Weights of a small GPT-style language model, trained from scratch on English Wikipedia.
Size: width 384, 6 heads of 64.
Architecture: LayerNorm before each block, rotary positions, biases, untied embeddings, attention and MLP in parallel.
Training: a variant of Adam for these matrices, 8613 steps.
Each number is 128 + 32 x the weight over its row's rms, rounded and kept within 0 to 255. Layers, rows and columns count from 0. The size above them is the row's rms in percent of the matrix's.

# layer 7 attention query, 384x384, rms 0.0313, rows 55-65, columns 256-383
size [111 109 101 105 110 104 109 110 109  72  82]
[[194 153 140 150 134 143 146 186 161 113 220 108 188  71 143 126 139 113 111 101 109  94  83 118 144 131 153 140 119  78  84 126 140 160 124 189  51 127 126 132 163 104 182 123 114 104  95 138 143 125 151 138 138 130 121 126 148 120 136 117 183 126 116  99 127 129  80 151 170 161 139 171 135 153 181 115 113  99 127 141 140 138 147 117 136 109 149 136 171 157 214  81 125 106 143 129 163 141 143  89 115  80 109 119 127 140  85 131 119  84 117 154  92  79 145  71  58 149 182 162 149 176  85  67 136 126 139 155]
 [159 157 138 148 100 106 114 126  89 121 142 187 176 166 120 113 152  75 153 145  80  79 135  84 167 175 175 114 138 105 168  77 149 155 163 161 140 145 121 131 117  84 153  92 128  82 144  88 108  74 129 145 140  82  99  93 175 102 172 137 165 125 147 151 106 111 117 120 130 184  77 111  74 108  93 141 115 165 169 152 121 141 162 134 140 117 121 146  99 155  88 146  75 134  99  74 156  96 191 118 113 120 134 125 101 199 109  83 114 127 168 106  66 124 107 111 136 179 189 134 105 158 159 118  81  89 102 143]
 [139  99 186 122 125 153  39 131  97 119 137 118 109 112  93 132 120 106 111 120 156 123 138  70 105  99  21 136 145 177 140 131 198  81 122 167  46  91 149 126  70 140 109  90 191 143 152 146  96 124 134  88 137 110 148  67 109  92 154 121 148 114 152 125 130 166 161 132 140 119 114 111  74 134 120 129 118 147 122 138 106 151 121 124  64 110 141  96 136 117  92 155 166 114 111 134 101 121 132  94 158 111 156 150 145  73  65  78 137 142 154 124 101 112 143  94 152 143  96 140 165 174 135 127  87 209 192 138]
 [ 88 166 166 120 106 171  89  91 137 174 112 170 154  93 109 201 143 108 143 137 112 131 111 131  40 154  98 116 139 183 104 154 118 175 156 155 156 161 141 119 136  88  68 147 170 121  81  93 160 133 116 145 111  44 128 192 126 137  92 147 172 137 148 177 112 129 114 172  85 118 131 145 115  95 130 157 133 125  57 104 156 129  96  99 159 111 100 101 140 142  88 129 130 120  93 132 112 126 142 113 146 127  96  92 154 127 122 100  70 199 112 135  39  98 147 127  65 192 114 156 114  96 159 138 122  95 133 120]
 [180  87 154 210 152 133  79 107  92 118 127  71 145 159 132 119 153 124  23 151 140  89 117 122 123 119 173 110 125 188  78 137 183 123 131 107 108  97  97 117 118 119 147 157 158 153 136  87 160 120 190 107 142 138 115 135 128  96 187 113 181 108 130  84 110 105 145 141 117 146 146 145 105 130 122 164 117  92 158 117 186 137 183 144 110 137 146 157 155 107 211 132 108 119 135  98 127 167 147 147 139 115 154 136 129 135 107 127 144 143 108 142  63 177 104 140  90 103 123 142 184 146 177 124 104 134 131 160]
 [124 111 205 128 109 144 110 130 122 160  65 126 121 139  54 119 104 169 114 123  94 187 134  78 124  85  72 131 144 160 160 143 101  83  81 148 135  96 155  89 102 125  91 104 161 158 126 171 113 137 131  93  75 107 117 140 100 111 110 143 178  93 198 228 126  54 138 118 185 124 184 175 121 135 132 126 156 157 112 143 124 143 163 162 128 121 133 182 214 155 142 100  95 141  85 123 116 128 163 141  83 162  78 118 157  89 119 181  89 143 158 161 134 128 166 110 132 122 113 118 126 108 166 103 158 129 106  58]
 [110 144 150 204 129 106 141 118 127 110 174 111 109 196 122  98 153 150 147 170  65 112 127 134 103 154 119 111 144 134  84  55 186  88  87 134 138 164  73  84  68 163 135 173  29 129 146 143 140  97 170  63 133 112 144 134 131 178 121 142 166 144 122  94 106 137 134 101 165 181 160 157 102  73 139 106 128  97 135  97 117 158 141  99  73 126 109 109 114  99 105 158 156 110 132  91 123 128  48  99 151 129 130 169 131 130 130 152 160 128 142  77 194 105 176 103 182 162 170 159 118 112 163 119 140 122 123 138]
 [171 175  93 177 112 152 141 142  75 128  84 121 118 117 150 123  81 133 131 119 145 127 151 156 162 111  85 126 110 133 140 127 120 133 138 139 129 158 129 111 143 162 133 146 111 156 184 148  79  59 157 163 102 108  82  95 124  78 102  86 145  97 140 162 130 122 127 146 164  80 135 125 161 124 146 123 126 167  78 101  96 147 101 170 113  84  68 125 152 111 109 139 119 114 101 162 147 122 160 130 162  77 130 152 119 111  89 167 105 154 106 165 127 161  99 174 135 132 139 106  97 126 142  82 100 109 155 167]
 [113  83 166  71 116 173 101 132 111 104  75 119 144 131  97 111 131 103 171  82 151 149 154  89 155 142 130  95 166 236 141 126 141 127 128 115 159 131 100 126 148 142  95 177 135 144 110 178 124 136 148  57 149 142 195 157 117 131 114 157 130 167 187 106 129 130  93 188 128  97 148  91  86 126 106 163  97  95 158  86 111 173 127  78 170 106 135 147  85 145 158 177 137 119  52 102  94 174 188  95  96 168 144 143 139 196  99 141  76 129 130 130 100 131 192 113  93  95 110 124 111  95 112 103 114 174 127 131]
 [169 120 123 159 145  79 127 140 123 135 104 139 145 173  77 158 123  99  95 140 114 124 144 157  74  91 102 130 103 108  72 114 126 158 139 135 130  57  83 211  90  98 133 149 183 162  99 138 138 119 140 113 141 137 135  82 137 121  83 114 194 184 106  81 121 120 116 125 171 165 104 170 147 120  86  68 164 144 138 123 144 104 177 109 140 154  77 124 134 131 140 139 165 174 101  83 152 118 125 136  88  99 161 130 149 142 173 114 107 146 199 167 138 119 160 147  62 139 115  60 110  82 111 115 166  98 161 147]
 [132 131 155 158 136 217  71 136 109 121  91 104 122 195 174 147  75 163 134 137 103  83  87  69 165 155 215 109 111 107 158 136 108 172  88 113 152 131 107 102  70 201 155  66 187 124 141 127 103 111 127 200 102  62 144 139 147 146 112 102 111 148 145  89 121 128 107 114 110 152 171 108 129 154 114 193  84 108 157 115 139 155 115 131 117 113 113 105 158  89 143  94  97 104 160 130 120  77 173  73  75 154 107  97  91 134  72 141 127 113 160  91  85 121  86 120 148  97 188 127 109  96 124 148 129 136 131 146]]